Each number is 500 + 25 x the weight over its row's rms, rounded and kept within 0 to 999. Layers, rows and columns count from 0. Numbers have three digits each. The size before them is the row's rms in percent of the matrix's.

# layer 6 MLP up, 512x64, rms 0.209, rows 217-266, columns 0-63
070:463478470476483498507506506489526514486486524527541485478500560489480487470520504523488530489517504525482492506509465480526513451509511495441537539493516546542481484531462493493480482503532455
078:502485459472458502478545503509460507494488512523479483468506497483542565515452522512512462502487482489496501508538513493498469516508529539511528467471481477499480487505466531521524513471445507
108:480511518588522456492511568509532486498483506501495498468530524514497463551489501482520492518484471521532469495505485484458520505497490535504506493461483534530502478468470504506517493490494510
101:472460454511522459487550520487485517477471495511520499485480499485456465532524471489521485456463479470476466531477525490503502486511536526571501499516487491495471487509477516466495502505485521
108:463466459539445490507534548504458486480509505511494468487461481463484490490488487517504516492493515486493527485539520455513514486515506477514537496534473477545469489498510501518513449538481515
073:506505501494506508498554501485515474488512503507525481513489513529505523523517518498502440533504500482499539519506472472507522537487483448525503423525444505559503516503498504533488484487544488
113:477444468521497474539510529519476497492497551477484496444482469497502492524546511498515464499517470512488491499536510486485548500526520506534536510517500531519470456480475514503551508484524502
088:487526505506490465489535465514498479480496497452547502501465502477422488536554467483496470477478523537520500492483487503469494477472491511520486502495502502527519473463493459456522481481497493
096:508467458514474510510530524538489524509509515470542507486452539478490481495531495472502510486465487538526520512517499501514513472497490532523555517496488445501462500480504440462504488485518473
109:480437481502461505509522507451504541533566493497526476496492506472487532489504490496541521465483526541472522515541492481522527495493505488502534478477463475478470512507463503499488487498518473
102:499463511551494468480500483509497426516537467537535511476524508501483461511498469516497478503535507499549512511506499491498495537473459512502512488481526515510488480452490505504507445468463518
082:484512447469482504472528486508512497501468513482549515491524518472445525514513475471480520479505560500525490504491503531502496488494512515504478535504517564536494452493489481469483489509540540
079:490521451500457516493504530517511520527480478491505495471528470495508512491551497481511533475491540499520492502546486507475445526463482518483506499505543530485496522536486442457525507486504460
109:495518486523447491543524493508511470478528521541487475497481497512507444504534484501512484461504482487489526554504517471467503503522434506475516479470477507485515470491490472469474511448491509
099:474502489514448476547510515517502508478523488482485496489501510537485492501494508457518492509495511487534513504532560492523484475480510507505522418492497532542503500496508506476512434480447487
103:472506450524473505529541493489500513499466516493497499441502509506471514492530491449509483494467481517509540485533551461523457503512473515518522504514471433519504503513472489510491496530483473
091:488517489497553475545511507484487447503504489504499506441546495425494496514513489489496544503510518481494526508543484528447482497490512491519489526477509483519515456499462490486480513532520484
110:454550510508512471490500508484524490505496549501467464521479502473500500556514476470495480496514515509527514517502489501442504473475507575526499498490530520482476503459468488477519510491507549
103:483514502518505508509486492524521487512564499514516505466521467492491491511516508472481477464522505482514514547480556482471481536519489522503487421487476494478530484480460486461519492519513548
125:477473491532488486545544503511512529450469562504526475503529538475505495499528494470538505486468537496445501496552510503486511492507493497487538514502451508515489500508501473468531494499506465
105:485501503493501489499507549535517483493475501482503510479524494424466469518516492490548521518525489476437486526507532467448478538495484520461485489514463496496491517471456464505502496503504506
075:509476524487477492513494539501488511519523511501480509491457503520468488472514528571503484512483490515497491506491481483488511509469453515450561478446503430504480503496487497516489519542509529
092:488453523502530495471521504527484492483506508441509488512513495478493482510525472466476487510479508511535486544469473504471487485499469503496531506471513427523477428462476501509482512480518485
073:504539500479488479506539504515512527486475486495462519476420511535495536495500502537539479483505472516465488504499458512525500496508479504441509509483537511536488499550459481501478517531503497
092:428494468530509499482502537521458498486479510497519494511506538462470482476521476507550469436476487522493515501525506472507491496483468535489484507529484477503485456486518463491478478518477474
081:492505478489501496535540488475514490459511484495550506483535560485506484472486456514490424440484539527517491529532487486486537523504493481508492502490512516508482489478477474515483498492503463
100:474497509507461518501518536469497486485545489430524477521518515480500502503503509520483559506504492488482502486495494516457523489435494485552488467460537498519508464509511491458529502484507482
106:493478466531502461507495525554485494499502522431488471505465481463517477490512504484522504487482517474499496517520508494474509529523509558511540523490451469467486511477522497454529493476514534
109:495473496499516473497551503491541486486493504526495502460492480487467506501521503461502510492476540461464545523519470507500508510479464467523531482510447490483473510488468465467535470494462453
091:514476527527501480492495522538476482480470471539516481491523538481480471478473468540515463508531518487518491515525490470465493550482510524515471457526496505542498460488440519512525496480486497
110:502520502496486491506553571488515498519509537481532502438506487474480443509502495500462506498462507506471538497536531500487465495490481494522554497506517517510467506473457506524518479476508505
095:484492475477498478502530514484482475505510460480496485504543513498486503537516503513501466494520507482519498544524512446457498545423504512473486465472466526539496465444520486504504513489488505
096:429481475493488502488557502495498473491504503485516471466507512483511476499479523476543498479516512499542527516531527535483521497459510505529513460484481516501513486462492492508487441453456489
097:504475524507522481509536518445473463469508510487534516506517487507472492503499450507491519492479557480536509509510526460505556516517504512496520480494503492502517481535477526479494471559443504
111:477492481542514482508525507552472525450523490498498473508498517515456486486515517489535549465448456473499513497508488495464470532500508508517497470490460491567492473486498494473516503502516471
107:471456493477461427537522512494531514460477522489493457497505491434480504488513510484492511488498511534499528504467475494497509527518486514510534496484523513487457499491464476488511494473481555
096:524492500513502498521517514501486490530512547474502466525463475520451476436520497533483548529480512512491488498507544499504509519465498480547519505481450488488495475497489467465500510512533554
113:476487487529520482518527499570506471464545484450512509483458513539495508489532500484543505526493493482476521489521471442485506517519497503521504530523495479519480465461479481494537499520485532
109:493482474516511483511521518501497519481508487518484527483479519517525523478517458518525498520507503474533471534542546487490475517500458535498543480521525488439498460481454474465511492497541542
103:513530480500463497516511519509462471491527524517491472490515467452460489504498495506539470498475522445499525509524492535472488488442509508528490439518486509536500473518481486454487513490476470
093:471486436486513534493514547520514544496491544461481485466491471512506503494491461467529491485466504475517526508530486512512497493552525502533516511478513502489448473488490492459525491474462499
093:495487518518518501547499522506489531461514539511493443497505457469462463502494476497506508542537504535521543522509531499496515459514477566493526511459501486482508487478503494492498483478482541
087:454475485519506495518504491546486460511528515516534459436470472502489458501499488500526508531477475475506546483549513536520496492483501524488496502463520483482496482525458534518536504526482489
100:493480453501498511500527520547570497489498526461516464452486515504485472494504466491484492506450494535498513493504505502500497474514524510535551516468496495548456496499475499466523515475483464
080:520497477488516503489531470494552510511417501467478500517497533499516539515523461515488465475480494512527493507498510518525503495484513556469527509525468523530479487523546472498504483499502549
082:439513457484524511489496501493479535531487512468455527478500505479490502506522497499504545468473510487463485503530490518495473522494448497488525528533545537498500512476450480450506503537505493
109:451453509507442493522518530539528514465503471487494468508502468487481476502520487514506489518502550471501521509502489427484520504491500494445524494488496493526463510483480440486511510495497499
123:477497458498487460484504508528499499470480489485531520488464491514512522501521459493518475453483499490498488548519541482446504544464466484519514485465499491457487489485464450461505514535489512
102:458504480530445505492522540504497490512531513488499499522518509482466516488528498484502525538434477497512529505493523484497499565498499479495498511505474524523507441520478485461539453520481495
094:506503469529445468565495499517532494504512497504516474521457477477507495507529443525515491523459496515500497519507550529499501490506510513497523488448524522501489476487515478505495443474461525
# layer 6 MLP down (transposed), 512x64, rms 0.173, rows 217-266, columns 0-63
081:522506555515527509504510476521465493543538473481504498533498457499525510505518496453529503456483499481520517473497535470490506522470459489532449474507493481508506514491548542515497521536484523
082:528514543499555515512478505492556487528525512494480477529533513503447480502539475503490550563519497519498529471469509531496508460488498465467481502527522523514513502525509486479478506503519486
101:501517548509491507485541452474487502528507513509497502465495483529523530542535501469491486544560496504506533463469490533485469479515518476510543536496483470526482488491464476512510479522505464
096:481474528497533494493461523506518454476493472495505500518524479514492559491521520449490476479521505517511502528483494491514490519501529546518476471484517460498496471470494531471440470442486510
127:517497519502468491475481517521500503471461506525500537485493433533542451479485490474508483523510534480487520481513461474504523468536494480483496552529460467515472507519503496471479494512521541
081:503530502492553509474457527481481545514501489474499493496489486481500473481444459491513535445485472517504503470493512509521506495513523578515522532487523464458505474504498505460515513504497495
115:529529521535514536457522480508516507482543496490478466523497559505515504494508533534504537492505468514510451494495507524473507486478454535507492426485522478484506487503512536505524509478514474
095:459503501516557465507461471501499468461510504501515513470494490468490503508504457469493487489499492523504493511481501499473459443471483519500509474483493508510495452442477470462489457481497548
118:501499509539490525531526515518482525509461495496541509502498539508502482481521487471510520502503480543508470512475540529521501499484502525488557532494530465511477456514501492455497541515568534
093:492497517488464488470449499522480462476506472508494493477486452453494459515542488500524549490482484498491518500480499480520484543512486482473535516492458480543513508493505537503541526504445510
083:458493485452511510505487522540491520471477517498467470547507550504492502505451535487521492520482501527480509497515499505480501483518511487518513404508510513555502475475508487487492518535489497
083:508461555524483503531502486503485476486511523521438483520445496519554461479519542527504480523494456468476497539493510486522515516481510485490526499497484494479501537490501500515500483467458468
076:502515563535492474488491483500506505464493485496498472478524518484502500487482466515476458565508483448466481496445535523486534443526497489497536502485500525495511475489470509490520499496536491
121:513486507537509479481510454462478514492500541532497494513515534513459518532544511456507509493477519479479514509464464538493484497489464503474457458482456472507482486504494504491514478476555466
097:477513479498580495485501519499518521496518527463514513546475469478501484479534512525486509476523520490482517489499468518490483512516495473548533557522470529482507492520512456534514543500525517
096:561465517492465467469460476494488503525497484454477479539520513533459528499527493544504498521493496458503506531479485509500514486438492484519525495474511524504484482476464532478538496507517497
086:497457487481487520476487489529505525485460521482513480528502462574494498478545508500479500483493524477497499505438477479511488477521483473485503487567491458495465506501534494521531511516466505
103:547472539455557513501504510525460508498538463500520481474498488478512475464534491512503514495467480520504491549515480541547490500506509464506515526506473456497484467530507535491498500533519509
096:520476539549501533517507498513475494508462482488500497539527474485512479532514523516457478489503542556506484504486512517501540507473496451465522485495483474528559524515479479498515520485459475
146:471511469489519478552534496502490510482492533516517484510555547517519504505478541484504490546490525518484507517474481527496505498498533510491510485490493493544537465469495531442477453461508473
093:489510453491509478507516476515490506528501516508510467526511510474503476461490506510494461475474466521464500513475498481500511480482540553496497492501521437523542547495498469541447484462481471
079:508507458507513494472483453504525453464500508488521522500490503455519515521501448438505513478503470496519509473488524479477494497521538472522442510555503549518524484501518498495500469490490480
091:508549476488446479481483501459524474487498508522471539485473495478488542523467523512511506492517523515470504426469497465499482543482501521518507522518460520481496531524501523464511475497522483
086:481449511526525503510451494485473478505494518514535460505571509450500488492492501466460515498498524509510503498500558460488497503492543477533493543516474489471479504484536511477502489476481521
105:421487488470501475514495505498481480494501506509496520494522491445474506486543513510544479514491518532507536530509478467477530501489466521467498520502532517479487451472536495535459489484478473
076:513522516533479547477460523527508532525485508499490535527478472500476509519552533485535544520522436511487504454494534479519484455508486513486489524490511510477506485536523494466492513518510527
088:499511510472513511514484489497515493502505489506491484462498487461483516459494487553527481520504480482556529506507496474462526540549521517479508480514448518534491559474495468537482515521462527
097:512503490518543480490444499479534526536480454513493483519495526532515506557522534509485498485522488543494462493481503553489462509498534498533505503553497474503524488489505529455530489498518496
107:512504426503464471457536489524516499494472488518471511530514516499467491493487490501527516501530519503537515506471478522499525454463494501528472446521532522544524490486522499528503480526467482
082:537499499487513442518500462511532554540499505533505531510490518499541540503523506492486547500505470497506482531501513475477521498521468490472544492547501495518521463490546487517556499498507490
106:481483461453486507523473493497530551480508512465523514468538498469465507499506468539466491496464476485525485474521497497492502522483482460525480488520525470499460448524462505512503515493449488
103:471514480567460504487498503496492506516525521506515498484440489474506506505518512517530503517529488530529536466512516485539529490513490477490539547500477440475514513517496486554509527472498530
088:521546490527472491503530504482479530530529516486495471521487521538478452467542524490497539480541469503481504504523521520491531501501489516496543525505491448476481453526484506509524512489548472
083:491469457479477499465481516501507491518528498538453510485485479507515518520479479471521480536485502511503516540510523442463470488504510484522465542494461550506520509506562490472497523528504517
093:483549489443499501471480523553534476489515509473516493494478510485519477487514489507486463497548536515521515472528514445529497498463535509504506511535491466471500495540530484496526526538478500
105:520471529500526478511499523509520490499502537567463495477547508471506486546509477510510477513484503515515508541501486498514453506504521497480486451515503506473470458461451511465516528452496498
077:481507485525502502494488499539485497493517516521525506548527502529524508468486527533504502445519499488524486486505495466485512530512486522459520472509490483461488509505535560564550475489452505
111:494477446513493513498489502526496499494518503495527530503530503539501551489548518485499476482547504518481490537495504526514478518497502485483438481509526473518497447498493543477472514432500533
101:540496501508467526477525489475488542493524517525513514517493502505514498502500505501462483489536544472504457468507520451524488473457442521482465477484502539449478494484498513493544497476464510
105:506489472512535497429500510529490510517463493478503536455500484510500482499482462523424529505505514490483518502485532480489504492539513483468474471509498467514524523478543477470535534517489504
087:523477520430506485468514509526508495505487482515488505501528525497439520473448493488520513506536499495523545486497490482483498536462514505472476429517479482498525540496461490522504484481516489
086:496477494476495505511500490505495531492463540499482522512540525542503508457524515526501512504526549511464455535501533506495505533478542455482498466466485462520522461545532482482509518502528509
090:493512523480498552465489487496502526514513498479479531590533529497486505490493464490468472452446528506486500545480504516510493497481455520523510505494503486543478499483528479480486499517509474
074:517478504528522481488530500505498531491507487517481473508494495465558497460491540463534529511571477488499494456513524538505473525510489497491497490506516507562529500471516477532515455490512479
090:463506525515487517500472529508458493495576502530521501487506482505491459472479530473508530503482492465460495511495492473483490501524498424528485477475524492488538495482455514496484509528500462
084:536489498524507513490506468533476464498537488467514515493498481562532483510517557490482511521530492486506487543478490454488513522484526509502501479512440479510490474494515544537525487472464530
092:510552469470515495530527501497532480502500484479520513500511553526513486517487475452484534509503476523513501515481480563488497493513517505522486473557538503505543492509501492521453523549498467
122:551513505526543502461489516511494498493509498515516586502519514549494509503525475520504509515467517497533437531488482491507507553473503485492497508469524506488489540496501474472452508488497513
103:523521435499513501441515523513480503540486503483485500537519487546471527503447526498479518483469493500527488522536516506478497527485531518516471498465526472521492478483480509491482455505547522
094:512522524502539518450502518469443528466462502500496495505461509498509500497495547488480500481505485530488504538479461474527500544500490485479477464547463499491475495467452481514484537475523499